Part of a small language model's weights: 92M tokens.
Each number is 500 + 50 x the weight over its row's rms, rounded and kept within 0 to 999. Layers, rows and columns count from 0. Numbers have three digits each. The size before them is the row's rms in percent of the matrix's.

# layer 5 MLP up, 768x192, rms 0.131, rows 122-228, columns 128-191
092:450492510551592474488467457494467407472459447455515411541513480572515550474544527549428515434504566533466425515443551530473506462485550516431542577512576454598437466551541554422467550438450577
097:491515466465480452438527517588482516522580505552498495542515357502435497540464556489406363572543457488506592492410464505507472432483524543486458416438477545463594504574545469548515505467551508
098:503501594448546575521618549430509517468573534578400445473472486459452404495497495531526504486512563534467458552457486558443536521523449509487490440534519519521467465477588494468516444514522514
100:430535485567585433486494510518492455511526530462553482525573484624423506502508564394503517502505516494463576523520546401564522560454571525488520527577467608372522490627553501439464600462524565
099:536435472540501534503502574511544507385590602456517540518527504515404511504497504437615440523497473485511604573514481573586464457479448534539564479591496500564498429556497511454521448566505534
095:482560452573489451482444519501459521488466411478489670511463452405490519502487477510584526434488496503495433572451524501452503516526425463490465541453450482505402445400513509492488459481493429
107:519420614436473508614551554448557537527552524544463553516515543492462404470374516436477489550514621409610434543549508471549448447551478549498540541564532509507543433502479471557428493490479576
104:555496515518450453489424599529500581595571537445527586495566493503407526445501555496510438487473493549495546484475584425497557525614445456437491523445511508476400500509464547545481524556537480
102:410475529413450565568515513529513488555524465383538517350537550496500524497424452559513521411601462549469492537428510452511492533505463510546621519497489577516468604483548545454455497445503472
101:478528551434421570545464513457525519414437568442587528498474513466543480538535446422504508553509487560469540479474559491590486519540558413513579522517452508419440432434569521552418508473467493
099:521500471425542521478525595435528480442456493522524538613475530449524504539503471553575473457502524483412481510450440510492432383508392506555586562483480514453560451518533552635430449451495468
095:464539496568547530481477579452500437520527534515492481430574449610540498464529505574456528492449413497542523481545500455636516583580585451501465449488447439478461528590517414452562448613551505
096:543459497477450488548468434480468504442469536453543595566373443409553489494448416543492443454457457540529502519534494575540470520550451525553493555472476538485458554492566393478571436472444526
109:489419538472608440545465520492523504441458483455531529546502510481446508528538474504421455465504407553510442571398479449423521459484547528452491559560410507512449498514553515600457442497485531
102:498416476532573383540470509515432483472483479568497547509471615465519513571504526499458484525551481468480468499544483507490447405494509527499498497518465534554420457479533567496539536523522504
101:496465546486414521586493391553463508511473566434587461453540476526472513506442505492459551554448488592432580466505442456561509476544504512562524486509395516496469607504457474446501442516416543
096:523507488525430482425503471477561558581486528454524574565553463501465542471521494514545470520483433499503540471364510503468455399556472509393469538489597530417571416609509494495501475475521516
099:546452455398401427431477430509524441436413529596546458460503470481494484486594417430533501500553481484593430556533582489430521539556563477490564417537560581517411437496525496476496550492547411
097:497497547647551456496388504461507690507466490439452444599470500562462510507472448412483504497518485518499449571540493508466561466495505498530509508544470542515570442469578517423530470543629433
103:514504523537590493501488501480489427481527516432473491390489523565504508560568542550501465550435453418428399456494499508451552461445563421480536437492468552440503487616593473441516531592503490
098:435482404420414412497500528583604478485601517490547495575545529430441531498504590427516480490524564472435493472519579567487420534462525406464512406482611461523433457510632557548476462522488466
096:442518525464518479552429509422479432485461527516478539448500517541447457473427436541496541383490532572437521448430499487411472533443486453526507487544519498545497463383526349456540423478517548
096:468517475533437518645472495505486442522518473507511526526530437540457408549421510509419546441526518484612489525472514562471502503551588399484572572567547396508388467539550505489429490435528547
098:559441515501474490473429514441451495522491442462476485497501472466416504544533474530517514499463511523443533463543427535543520430566462461550528489587543462511506472501434567478528471481536492
102:485512571534562542538571398461450491528550486434528462512480633413479519542573453514466501548543477420517549422443506455503597571532473429491576507464544451496472490525546458455465498541456456
100:491525481465573513487530541473507461543464552538521461469515490526555549562459515464526546577414547476464478526495512535453645447432438538450540561545470498516444542576397461546428507485529577
095:475428554510474494485599500523546558444363502474560444441495505477537438517533468467607517520458507398503522549451556537441572539528424514590511400575511518411474456496509508436609461509560518
111:476518478599430575567527496527485447558410532485580526464544459451496554537580424472433543564541469501496570468496430593483430522531512487434600464517526511502446542471512467519516463425550497
098:477497474454419492490455476477465501575494503504413449439520539462532428456494613449575411580460550469507605516430463536471536481432444483491497412456543436582594526509531431582551548416471439
096:517499538582565444534492441543486517388428527562594580485519490443497497449484508548583456585506517547448563419495452505564549524509500531558547547527478554581497493446468460526522394451588514
103:518523462534438508432506523527486512524561510409525522455529467519453537477544532450552439494542420581495448457531412545397445582442458409474563525515483464448398476400486547421506475505457585
100:508461533564410473466482531465450490529519463457493550474490478546653447507413368557584483538434471538525532443470465586494528492664557429498496546552501499436515482502608575508432562499517477
099:462511536445481449473511457500447514613609470543484576466571521437499569443562536506563542464500472436574495477404447475421412428492525521479535416535450540476510597455606512457473580496431510
100:526550432564568427403442571519487516486484390480441531554582450393504525531622484516430522555484484489500470467486455484525545481445584520509583510542587471490530548531566459502488463478482489
105:459573452475507472583502553510468455481398499546504444530534533506546579480465497485448556530592601536533493485566477473540490422542500560474422544604457493501593509510532485461465515525496544
106:464499527530513554449448569482604497539574575436491455557574469515475497536612436445553526520338589479495515539485593534487584543489506497414532547577442538453528464480499432494449536583454430
101:336454459547489458504498629476514538504499427545559494540422614532616507483426475521534455628508561576507467431462520518560452520547497501411569432466548492494552452572501476574483448464493519
101:473512515571459534494563537554552478436505532426416478457545488519544475593566470556514535427481585513576476437406462505518508464482413472508506605529475522530523471488490455556475615394514526
104:497479467558476552556486498440667456432480538451575506441599541443419494498554538504512489536554423512400452501423562502505422524456551461445519429577580452429435450535538584474498511532475386
093:521406612534551479533517419461502501491518471507568416545425560489393585508461483518523456543525566483487496482586525586442529484488456481436481548536504378399603480486569481557545559548432443
095:480536584516542505431601519490495456493422445460497467467378525545451580455519491459490512494413583558395617357458441553460419558427512446455538496498561473530452397472493457541440556423545486
099:478518463501506587621424439528478564439379524464611596477526453468548459442493479487481484583514554462568460476431398495506496561420503534540557557493485514584484599443554446464548567545477480
096:506484535465481510475468515545627531496556536439523477551536523645494532526557464577384501540529434505454444505493387476516456526499431489530422549468459463438513487475512449480462484492512372
094:582416462494489494549505438573561406531533484524509501586557406434471485477496535555441500503532444522502566397459536515530548469602580506490579554496409540547403573479561500547462530392524459
104:537541510488470462548492556493534517492395534453380517495451508486460484482502377542529497501512498459476461618475541430451458549530486401511438510472400491458563499448541348559473512441609461
096:498541554497450409507538509431627444504590497428431475486524466530470502459518459427455497582514431464570397614469449588480534477509505465537530576577465558557499493490549510472516487496507403
098:499523508590506484517425535451464407492549544458551387521458522564483429536555509506418524478434510426509528454431449511586444579420528523574568438509579496540498544467561542575509450453446460
104:404427562470531515578526582510515430470455542540499599407494409528489488444491405461403539484427439425519456455520425491470510505444491549546427535578391588459546433433477512515511524508530583
099:502575510574435599342449472624457468531527465506521445577472463332495574545505533473435503483465556451455426518515444475471467410478440596467453512457567470485518689457417461545506485537518527
105:442407517437461620511457574517447514519443507536432489479503495463559530466515579536479568429569450539564512410452424575413587481490431471552482498437514625543487446599515483502408537572481455
097:563472544505627503483518521488465484500546526510554568501505563564478551452592417487463650572559498431503549488502430530448488443448473561636535478498487514470516480501559465522541485526404516
102:529459542489532500544503604521485501513562558560422507532543444531518510442431455533465571542544566496515538540541474504533498448535551485472414410530527456526490430414538458431553510492428434
101:456595452551551514574511628480552441517613555435511557465389412581412443474505541489498576513478526476429552484530551549535500483474467493468487436496447466426477543546516539532516421457413464
100:449502503546573499511496515526491480474500505496546522511489504446566458460509528496548533552564437429442500418535454481487578511492539409510538505598464506466428450443414592545456372485540428
102:461542505494538481510509509542468463439575526521522567543431563468515378515510476595525561561506516481548517486605444539426407486378573512529530491463498327483495523587402494534533462507502439
095:545503483495526524572429446423444475426537498563468440500505544563530545560467471463481534429470613495546591428488528562427589609572578519434523528517513469493452566465514492455502529570561531
106:467454432509535544423480573404529472524546493439567480451449459595585453487497543556535488479533496517496530429617490538512543431430465521470475556493475594485567473511561544543448597529538477
102:410471510496521434462490480527504498518519612552450578573587526510489408529492533561496512447554511504490475518611424458523573538537526532485574480532607524621469566487506531552473439410522475
097:364504607553540514459507477506473488533459479450484421526526480456531548536530474522546470482484472430519498545620483563441537489477390524518450478493482542500552540477485540511487535421441499
098:474523513478506553500515566429402437429502496491398539456493688448558435419495529512511459498556495473480446462489513505504390485492563506591444476553490512526483527509526547532457365532510441
099:531476481474561564463485512467513524466476458510433488438517470425498534470483429449578456480496471449565458409566536509549430490432513481543520512543479518336465633537490522518525483580505439
099:456533492490468496467515502558481533477492500502541616559507363471433453471473531414529502543465412558525469487537492528460483455450391497537562458409562451555494542525482509502455466504491465
099:469492499434485585478540508531479453538478500445477482489450506492463539532393510559470485549477564528538541464507386515476407495540591481455514478492570498552597441619480456469471560521492531
097:597471529516496606626428480475560504470514512495578466557494496485486538439521451486562516578497528556481466511438475559433436581553504436454540480495517479513475425450501495434422507483484444
106:536445566470497512549487527538487488524421511503524515570452549482541463483456488496496458512524512519553427448530407465464549467472431514564542516485587491491460456515505519551469491571471472
099:522420529517464471552512476412534506574457493504438550502577522414531404536487432558550535499499469430517498574417443498517569545530534498499520488497562589626462403354504462505571509446504478
100:486488385528497518503465502461441436529457513375499451449552415497453506512407445563443533489510480549550577583568481422521493554527464569589487494497415462580496504585521518467436465510522531
093:530498463530509497456473528440511456503527552556494518474487523523465519519404511587403520577483546515608490506592427513513456488491386583508514452510558484506562451578507468500523574577506391
100:516531445463589478518501452472526480513493554474498461532497530498471384592510516485526568586463418477624509510616441536493516457543572608449405576450462547517487543438570477478516532529536517
107:474489482432531438582453474463512561504437511545515522497516442523570598574548410423507562417468443433502514538485522493418443568361484449497518568557477450453559483565508547320547481547434520
105:576359555309394462530465491524474481499508553492518494472457521382524504490501484460521505507523511506450433463542412486449505481464572582556532489453474539419503547475535460499539487489582507
101:415399468522525527501509470532459519475456504585458467523501558507483416486549513567467482531442470524468491528504431487521490552434468492587530458480455483453461577543465500575585576519579568
099:522512563565449507466507489523590576515541549444529448500541474560523513481514443502470465511403514498493627531486543547401475469505533490571549479582506450598471404576461590462517542538362464
098:508522555520491522555499428527455499524507559499490492536437413497475474539504524580538476462458598591583595451479481614450412563456566491516518541530482500463476519466497484453488433499474512
093:522456503486487439512506425518394481484449530475585423586517537503517512520493423414469415513469605413416519479542483508526535598570489482513548493572600545452534507469549536554531481389532417
099:440424531386505604575586515496486492512602532478505520523529504543449440583588532433522544510411528535538513523473493502460425447509504523458496486580548556428506544472466516523551491515444485
102:446471402474464583454555448452596418568492474536510429600572468506560523500536608496522472407574415465570479503434549429412481562503467542477505434440518593468543526529473536529532476549606530
107:507544530548405510507489504508451467596507464501493528510506514422460524532413550501530484486431512542487548598548537462504506519562507486489451459511517532495504595498485520537529472490567463
093:525504543462548520499418499501570480501526613518501385552526419540441497525584540528510617488502462487518503492496482452478437414465451498512537479483435516441464489590496457376532543527482500
100:518483503567492421540498484521427532525447476475515471431506472449508577559628529537442528551557464541585505626466438482538424501489528521491518479496451480544472410527509477567453446531591552
097:484430431530513521452561481473548470568556481519445474549438499512539484534563419465519513594505495507576510504514520460517625524413519443578555557475532574493561506499490556542571444424513524
092:478486615515462483423524443490456503474514573477564450468550480514472560453417392594526387497527438471525504480508502503432474572543418453497471494462533493525514501455440472458558539543441433
098:563481522463539425440401430417552548480483558470476533509488478564468515426630432462562517551482524493560579555504542436403431561443452580515434492434474443464454534518458417475507520525497447
096:518422449493410507455466425423535476487468517436570537499440559405493448470492537547464555474522496589502507480475583463530484531561546515566482484433563504490506408534513469558492464401508499
108:529589547533531511455506470483528520588552514513495545579552464536412460453516469480491490524572439502468528563461479519518347420446432491508585416561572451532410475567525539517489391453500487
098:460469480500494494490517418542528465545628581415465435547548470544538545475542411413522675462535576396547468530522481503482521497571482583472517561409473572449556490406534489500473526579472585
100:583491549535465462480521492507459472506481455449587533523420550455461518459494455482539472541452439504437490461496452464449436420416489515520532449459513411495493467455404444513361521537548344
098:515450421490450609553517462503487458566443487536512511554582491491521516533560484565490468491512450499527500537515520494461536562432500452561493486544486499512610439520524515440474462547416528
097:535542524460469378550460413528515524396417499608513336484538405508527488592409441595571529551485466505469567519539525593538472528556447459499536479536491551501460482529469539498539589500392452
096:498510538456400470487440475484498504514516462392503492596478570469472472498525507477456508542521484563515556461547438499479445593537429478478560469574608539596547535465561458395463457565531467
101:587527571517517485548414461503513496457432543459550546544513572553584522492549442468576497415439519519491525504506503452426426571473429506495597534514536466441520428489573529611448528580474532
106:499461513550334483483396427494518477493525501472497505497502493557499487659609438568540470557575402535510487519539450496491405608577499470493456519491487480483492508392498483475549487468573484
103:450497511490591482500497507505581455477514579620529560567505533425458557590464487544493433535634484441527610504496504456528524530549453542534439435481573482490533582513459467543494589491573571
100:488495561546443434464577480537527500528558508556429545430546529644434407546519485461461423542574412407490496547511522507480555542485522609511546551555531448525546453520485467464644587415490475
099:531478480518418486476529532510491476488499510343467463519499511497458465482498420551479486575605500530482453480591532442489508478548557485467412598551549441428508498480474490531497450458467558
105:539494452529482461623472426490567394448443442506513482483432548463421435469507458615514451459506485451523518375471549513570474496560503489604523450517574533500502534508499588542536523594606506
095:486475507497502567518453575533590431502483499592451448586531554486491493508413498543467536577514486470475573586499425496424504525479410452456467431462521550620545436552484484524484477522494486
101:508475513557531536428478541498526581458454584564468530536511414434471545586460445557462374524490458588493532443500485556624495486576512575476506497590441490457510532492583382510490555514491497
105:460529437455478515545513547482503509510524532492477508436464517463535467503515534536606548372543559616539482454555478493459464555529503415453426570442502476465525573539484445492558475447521442
099:542518536486510488534448518503515484549574566531566463521470532596478501424515550509459532428542381520447459521506432423517472526510501520519501552580497478434420531496433459576490461442391476
100:482413490424548496516500462419492500577397542483475511493495489504544500475460527578423487435443447597544475444375478623544436498464499533551497537555497494502480522534605406543448442565500424
098:565409545490466571473506501499444528472559595456518453495549450503360599477515425592490502559465483485553522512442453538496388411542494487415496468472507404520544517511524451533541482486532519
101:523511523438451526605480500536567524491385488496467531591424458511479578537488434436404505490543494484451505474540563587336571522526519542533499538582547445499515528510520496541436445493421454
097:542472443495444459384480499422591426451493521563487447525613510535517560552424606489475582466544561509571545488493506575422445479577456438428453516480527498507463429550540498471552519583479529
100:443500539610473457540373551562533582450536418485549380435497477537511493470611479481539501490511479573499505534524541444474486580512458473565452489498445517437499428467551479542493514508554530
097:437612547531437506470446598519532480529481456479599502535502506521454498479542465499408542498575497453474548523491376478564511460612571458493471523475481444487427536403483539513481569506463468
100:469553568488427523539469495453566498548508545521497444378463540547564530519411481474432547463550516461390571500480486404491573510419384457579567519491555498497509548387504506569501448524473438
# layer 5 MLP down (transposed), 768x192, rms 0.0622, rows 122-228, columns 128-191
097:471511470537393552492564482527492520458603559527533568459556490458516472459482496400544504575475563441496471506526460498508463549434505485586492556369480488487477502514425497518532435539524483
098:526447533466612447584499355524472480475466554513526448453437560436485494538407490422543559493501551500577527540522481472415497484482523478485627562459473473539482549479500512446453558451552482
098:482531452562500502583446481410489448525458497496532449554466439495500473454537449481437469459592462532557582572544476451417506517518525496466548536499430507458520523483471450475513427481501489
098:579500475448556519466484460487571608456489557478471474528472500501560532517464524664460441503517470508527429492453472531517440489570505519490505415542426544525474488450426538488576465450448388
104:538550562530444481492531552489525470498430409502558442422546537446529517451478549501469545597528497458423436439486519449434511491486550484516397471522459435550493544439458534588429450506507574
097:589552577438487498502521471485511455481543583560513418553495547486565502586508609465411509510535454505502599555571523436577483544453532530551533428455543588462601484570437594415569525508496569
100:599429471514604585492486458539449501601553467524499443486520439544453503617527501517460558466454436512524391506344495579392650483483445466557533452420512545464501466522474478460484515523342424
103:501429424554528507466591490474463470462483519471468500527418535493448507526559428604511459445401466453453491545537464532493588508555535513522520571552418477551550437484508472526429419526518517
107:501542461566547459577411458509453594523511581604446487539499485516484383430552550515573519465482492447527478543528476466499529495513511565478492558495545496565581432480510492487534535556519526
095:449464484476560454554499463477471597495569440477480473434559431563485489484429584485482464499516524404538446469558433490361532498490462600506457515388562562495567554484455485522592526572519502
095:472502561492558469568536503597479533449506490460519436484543425508476497336500550440451535543547417496608515390561576482444536547520569444506428458480483531539513506588418502452497497451486477
101:555610582502458432463571416482499495503491437527465559561438553390434428518551534555575497473495501438401450396494514497494512464526480548597514577588411486411514471330494495512489523481527545
098:481517506526548628459583390531499518562464580567503506424515622572531537546472548484539584569515465589524495577504499526510453393550466481469448421510486472543431502459486507516422505487504458
103:624530620381527508418502497475536436553414530484565484484560454457518557553492440448550485511442488498488526411514462506565488590543483544577502502569487511527576508498564476413547542399557535
099:529581491389484608525504476533540454542494586491399501582455426471418583479530490558513477579517430505531527578521466492456494436443443479523531574516500453532514458426499466517523440514515442
108:495547505481539505433582528500535543454474512558513482576501510466481462458506432482513615522622502505507503432446494572526429509562548469519448624519572418469494523565470504480483488512415465
096:462494470462519541447541544551508568599620588439472364529499438526535490479478524645441506544409503454557499473496513478485466535595557525513635501543408470538470442558403516479471455526440517
096:373493483515480503580414490501485533570584489480451523568572503476560510520491498570433518557425566469542550458530532573510557500475447464504441563387525409417537501563418426548476419475435569
102:479406487454531493576529522535535498561611452504506464422555554533508570443571521599577587399531511493527466512428529485481565460482486620471475519506532437421579502472507562483491421500466613
099:458507508433393540494565527538520570536447496522535489567573592423423459524441508519456559464501443476528491500486510483513420523562406507450437544467397438617495505432503602462528515514526513
097:519457524643524542505476564431436456486416537466468459569530481566407485484455457492503406492531493527501551520502524473479591490526469480504500569496376547533529476520445519473492539526551481
096:518455521508558581411493485541534531542541502537482527564489441468557617492527488461506582528461486493609517553572473580524517513584502554439542405425604428512452482678448569518456585542462455
098:600476481450519549427554460449460480505495487585542432403500457449554541444566518457551405549469455514483529390583452490522419445478454629600473523463532464465499540565422397550507458490447506
100:537489438547431488455502552446416578516530436494538471457542542494546440409475503484515476538528514536583431533415490525525530537562526468475539497429496485427441538568554421513535520438525520
098:443503461476437508509480523525541476546566544521432447416386443529532499436442519439551466548469493509483425566474508547574429424532431525516477462569505557440479517567512634558547530497509516
100:470474513554478454470471443549482465509569502488471532476523502505498505554468550502515429471474540508508521551499568438496472489605421504549448457461573479481588528479507596475582565592424464
100:474537440448561512449478505446469421435491457567443564500496496498461481546546572544453539609479530453565517503561511512494536559533523488514433506451510514551500411442504550476482427502402505
112:477495417525458544631409454453543470495584510552491544466490526490455488515433497468541473513477526494525516522455546498382483503505483518484515531521460490495590528547468503431554577603504457
101:517455524550564524447513533532508502467575522443593506577412454503477573601470522448458570423563465460494406458566519518554490556492490518504459519519555470460432486482408536510466460539424475
098:540565482455490499406607516559531567543604522410480530538513440403507448604583522469405506503457501408548506609526523466474447476503600502488494511431574527543519478517523502459454507431485531
104:489536396580520406622495461436440509431398570616524438570525527491536586541486441560504642461481566509491541506456578561512575477538451576517505550525525497495568478564515527589532504380497457
098:383417469469611482532484531497510552430500448456527511509517489489412531505569524533458449498441544460495512504517510471443504483504506485467496505489557432576511480543560488528488461451482615
093:474518435539491520366576642510543522509567508421537481564562410490522514474462512446419486576489524533422568572565501573551489507503462535502474575553445480465441464512407478557582388603575501
098:548481409483434542568473464531548481523515566528640520525409621534419482524433450519503542491498464487497476612491484487464482466486398545484442489473372561523451437509415530548493587472527480
102:542491563556498479538500558523491498498525435459484527527360429469481508499518441516508565482534539495406479521388529466491437494434478565465576480471525571555487506450472500626548492493510427
109:562500377594519583417563492504523495521504544622443487578459558611532509612494464561447430458516500504543432488524388511527485448453486423653566550473485528450515452524491519515468530503536476
097:552564476517500484494492512617472472523541488552487551486550473455526505455516574556586585463517524463459584584560416520362417499463465543547444543428440491488462433497453493523530615506487496
100:429520496624513544501419494511484420576461558619555515579525507496415427444472485511461399524510470476510549579591511447457517466529518538517504498462630508522464504550521523540542511589498474
105:466560517472515566492533515607405512534546494476514507513480458528451519501407511523440540468513544473534459578497466547589480551506472493506559534465412440537575411540502442508504428405585541
086:525604434533470454526426498443438533519458539496531504488419461458438343469485533427411449492487434533462512584587407498457533410480489539562595419466550554553438486480500476495504506533525577
092:489499474446512544516480441431564484562503578546486484546503466417518449509381387587564546504552499412613405553557596587547519435525452563559425490432489485409557526508531544491449476431480451
099:518541518508583511539525518457544461579486451477459530497494472491540515567500494532508513512586559472451485535484511511467512536531573434451490556543507457526572446469551570467465605464400495
095:450440522505520578441435525477431515520522486477512503438531515451500563486449470503500453510527429546469550525440576552489655449433509540491584465436502489575482542559536514501619426465526502
097:429489512485499527434460652522460508507414514463530516377444494574466562469504483527553447602477482527506447474502462504485548517519511404528432452575596526466640459594532427489483473623579588
093:502530525511571573522466530475451423458557482589551548400460518591480476504432523529479521550565551512447474563525487464449541553478435562516519473465577547486558526502404504532466559559450460
094:525488478482461546506461486602426533466451531572510456506456449483571471531427561568502524517546526522471588441501560406476514417568503503481464444461544397433561488473459492554444523512574509
101:541556427452505559482444451455449498611550519569441548437509503452522491523424595485483511474501537527534552470597567440556458496527527553380559507514390579575518499484495562451477593479537520
103:531535533460527470538418421421497596524528436476521460538511550506459479484430496535572490471501581489423495452441495453523525473613556480461504396393561476511484594569542597525482521513557474
100:543439494492493458494410581511515563450495507483417544529520509482514433533464411441548528568547568596453470532479506475487469527503425480517596515502511554458392362491515473536450555483502511
098:481543625553548446479456531506558450491475553547477503560465571554462530553544577465473515625444491531344513553495497461509463506481564509413552454548543374489464490531418544491538373502469534
099:467607499464468444474522436482538562472499475511446533503463496571428516479492553528536441439489490538401467522519610551543522590557536507496395526449492443489530382531494533456494498436597497
098:593568443564471545441431492444428467535441476424498514433426530423482510529573459458502487413457508523380507443449547501500469477501509398537492475449557443495496566504451558551541558481495565
102:502432545547437498446459494502478561574428523598543452513480507479598558555538525530591571514410464514475501460408433519456513556498514461552431435477479471488526377506426595519522483481510536
097:553500584430471502509508498482471506517542515539503491528462505474506526552507452521458511459492457498613523510428503534546520482465505558488550436418563527466630476539471422437506482561464534
106:584502483550495489583572657489494571506420524494437530472403566462568459426480577492482443456505482505460389536468591513388552525473421532486495476513484554554450429464469553500391537489581545
093:393507504528408474472468485458485428546518456460561406548427485542448495491621502397533523529533521561465432603559449508619510499520583480481487568419556516492507506564555467564512493368584511
104:463454526472594453542516509509491464435493501530567525495468520482438476481568472437496558587386530454466471569455510531461491518530508547494443366455544474481495512484505480533459527471582493
111:510516485576540574454476531545476470531446514500556611520526514416567500545610492412462476543448541629419562539514466528442454498432424573468519476561432454447476497530459465531559485504486542
097:422570533524448449447495509455518529494382559560526444545454534525553473397550494425525455525554501557382604529451535482490488574539575493486574427525406444452449542523537432522463528520560489
091:489502442522499484496555502558547546567510545473495480514474412517503478517527481441537528530480485571530553507455507474598535560475496468470463489460512583386523516511482480444530612474484449
093:560532520464455421448454455603596485520475576472500496543505522502585448561415469485479513499392545585491481506397465484469396484523418478471456487436518482583500459542483481443441533466497548
102:540501514480562587519363562504503463486479515505443522475576500475580496568488480517386512423466508487538472532592518481471487468503468564523479476555529525421527562574497608523523449449528474
095:508449525509613437525457467516513528486527459516572528491590525459578458509605465454529484520542460538511433433604584411515527487447577491479491489518550506467404546448504564491546419451550441
100:500462475556440454486488485534424480523489461517412562489492497468543437666594534466493479479449564413499435449548549430561443498392440540450417568563576577561483480489492527530508508454510612
104:497514513418474524539506506435525577556546661536523435509464460499444494514572496503530565507496435517527453488511611526494517416515534508488469552495520582504482457573386445415541510514483428
101:556496453468536495510550503507495444367454547565444478576517509518491491450515587518521503571546561512556525439514573462563525459500452519505562473488409460502495572568465507513477593443508466
098:495443532444497448461461505460493526547531493547533544529480562441532606502504497448508460412482468431514506489473527507459618521596511450539492495491615527567497502425547527506536627567410444
095:479469558520487538501500493436431417565489618378622529566490569367523529489546470420531401462524483445508548545537579577438574553497484489499595532520475532478423546464523506493453479599459494
096:541421538496540478550544505572407550513453431506459473442489440410553551448434485505477525472448500556434509485418511471488558487506520545550541461572543489625476371529455470545585525489430450
106:507487383527485452449484589527498565519563387490501511529411482483530567512453507456531519496396528490449408427465525445536557441490494483480526501544489547531524571551575488562552665458515470
108:468612489540560528490519557574485537513546528560492504515500463497473539528523497530507509517544583566463513500619520555554451489527461453445463482482442540527498425520519502594560548555469516
100:529512503473489438444590510452545392526401473444562495533549481573553557433426519512512463426513510395534523515497520450471597563518572519470454491483507410476567454525497546495517478556467390
100:474430491449497504482505541558483461558475461472557467592424518437576527483454518509438545367455517393538477561489416500499465515513546506499521452597521520520498484446486520565525561522473549
099:425543535554512475483502503510485535481576456550467363599493526544512503416458469492484508576471477535532474526461409458520466510484490443439565454469595508499431505533420601577484512510522447
094:485599525485451550533561516529586493490508486486462508446459542527464488522465580508513575434492459531495457556512557631450503506501587483494583542427441467493495556532497461431557530481550521
103:472438527521555593504553551453486509506436520430411449511545490454483519444492449547500528442459545452449509512512507554386457501551527541560495528495447440445534448551532528473399581550464481
097:446569458429572535455394449560469536432558542512465550487480510430422504514550403478471600522491513549454421477518517546540497555532508467529379463523544549586483493508550544508453475550393435
104:509447515549568518531543533448498483416460669458502495525424462550473488552539499500537441480483469472538419488440532588520487476561477388561509464489534424490435491512442484483481490657563531
098:484539505452473487513577512535442532469461473554496548491484509410530451531476474510502462442528469521514429565540558495521570590514576486501505474546561521576535536515425466532477364484531423
096:426499460451518581509589567491557401461488451474474503591578590546541585457387526395529514442473452494484504462465511532517496482481522534468387517514578473564421483441411477498498436468452610
098:557500505394560550467512568535460457425551488562583428475514411418597479468526573486446465517480455490450457390436454479446478537497548511453535428537486507509577475497510513493470446482552507
098:387485454516449580518498546482487586554477505546474560532454561488490505553587543484399535485454582486480509484582425475564519437429676489450476424474429561480476521534510483467499527505578511
103:451498538560497535472518499587426528589514516518428519482536485448509503479527521485492503426541531484485386508496443492485516392474545446464527500412454566611533481433456474543577489599422568
096:457546472402472484476433547594477540537505544552492463547496495534565551589458418392481455567495487472439517460493429516493515494483515531422498590540495495561517496548519492483508540522456452
096:483389581593462501492547484501472436472477466539524454467553514376555486429506406476501466561486468506530581523450496493565544512481511561438524530420517589487599477454550472399490631517510519
097:489515536449426420590406537438470471509413501557518588462489493549533523541542565611399460455476479557530504548536537418520400464497451446542509556554384505466462499528505561506584455405488530
101:509531551545540579444501423490557526534442595507480478437477457497460484488530501516510460526463554447570466457461449455493504561507579540518505523436460594503510510461526561530608475475447531
098:506479493533450499493481547393541465526469494484482567439543532506595537530552593493544520511471559549510435516492513497556471417440469480462463476452433580470482534567386444441500553490518531
093:493429500497528550435444517508449411533566486465502519507454527578488466529494504627495526549493539581493459522435516447491499451469532511578433493540451450496473468497490438627499526583620554
093:555532414528493497485547513545514551499492490606500504458517515547478529475572539503594502487491426504560477458486478435518435425497505510531397516535405413479459412449524546546490410448503506
102:377448570376517481551326482545538487481463474552513510518551514537483499562492454480564509564570403525500525586490592497594501450534492502503500493443499553464460518560447503435462514435554439
103:469558481486526504435543495486478463449515487455505551472511490523449611496529566525459415496627540503460440481523588447532491498535502605429463426491475423496499499526484514539442497608526500
113:489536532479597440594575465533573426552491490536572479489513474521481480536468557494575520498409483518439532346492506555582496538528449613566506511490568400510452503466496535484464497483498487
103:490549540437577427478523473571494450522496580526578471525589507540461512570499507513515452511399494473438596424563465504439516457536533520453485434468489436479469416501426484552498597463525572
105:485566581527531559515481510517518515538511469500391530514458559605533501574466541402530473403484515450496509453497452490472489553552523456544531484504483520502511461561544529559494447517514434
104:457529522505511556389489558470460517566501542551460611510510424506548572595470494582454505451445561514542442536459457468434614543513552491449538535451450498441535515476501612517507450408474499
095:522450567492540512505498481455493592404460518539470421425483458517520592510554606501441510471476579608555480503551610512502445457546514444497534489533532478512417500517465494489408398584430526
098:432526485572501497461511526485494431597594539457487505481467505522559494531540556514546514511462575530497501543448458487501496545419542429457537480543594475471464514478515620521439589466410477
109:515542464436608554586503501491467466459459460462531407547489488524508446434409482633346529470493482470471508538516383567536503505492625638531520456517491496494520525465511525535507544465488451
100:514472435503524418473517456578532448499503364463470589530482392450470492526539481546545494572480578476477447454520481511521512491473517505529518579498463535487451525550552490491490538488490546
107:630573442575502476498552557523527614491488462455471487530485465487510554564487490499532448518496511438466441505524484517496568415456532487480530430526472481505549486507488541550563490538598497
099:413522460534460405598483474502372560495544538505513506455380505465542425528621465483449519485463439564545419535470475528468531473481570427601575554523569540491444470520509505559472455580472472
101:508495490560480420440489451529498539449544540446546482429571461452500450530529502594628507455529510494567565557408475436567419425385445546380525446501493494481543489569444476442606619567547525
094:485544441527533503537533440532380458594545495550465493458402492435426505569576477487501460501418376504467479457489449466556611490500496485529526583462510484537504476489476486584483441500438389
098:470536483522503583507616532489453473503484420418458496542516463400583507539542470530578598499475512459499561494477561507553493517465478522380460441458470486402472460548587540361488522489477518
099:560415461523465546567538458550525574380554530418485473477527561452546517484453480520508392501499499555530457421496576501511525479523465583485498494478519482534591479548567423470506418526481485
098:566554537509588519520529505506515461587470484435512518527581495468474532537485484549573542480526461535510482517513436484468415410535527521532455472547611512542550408438517457499401583512543562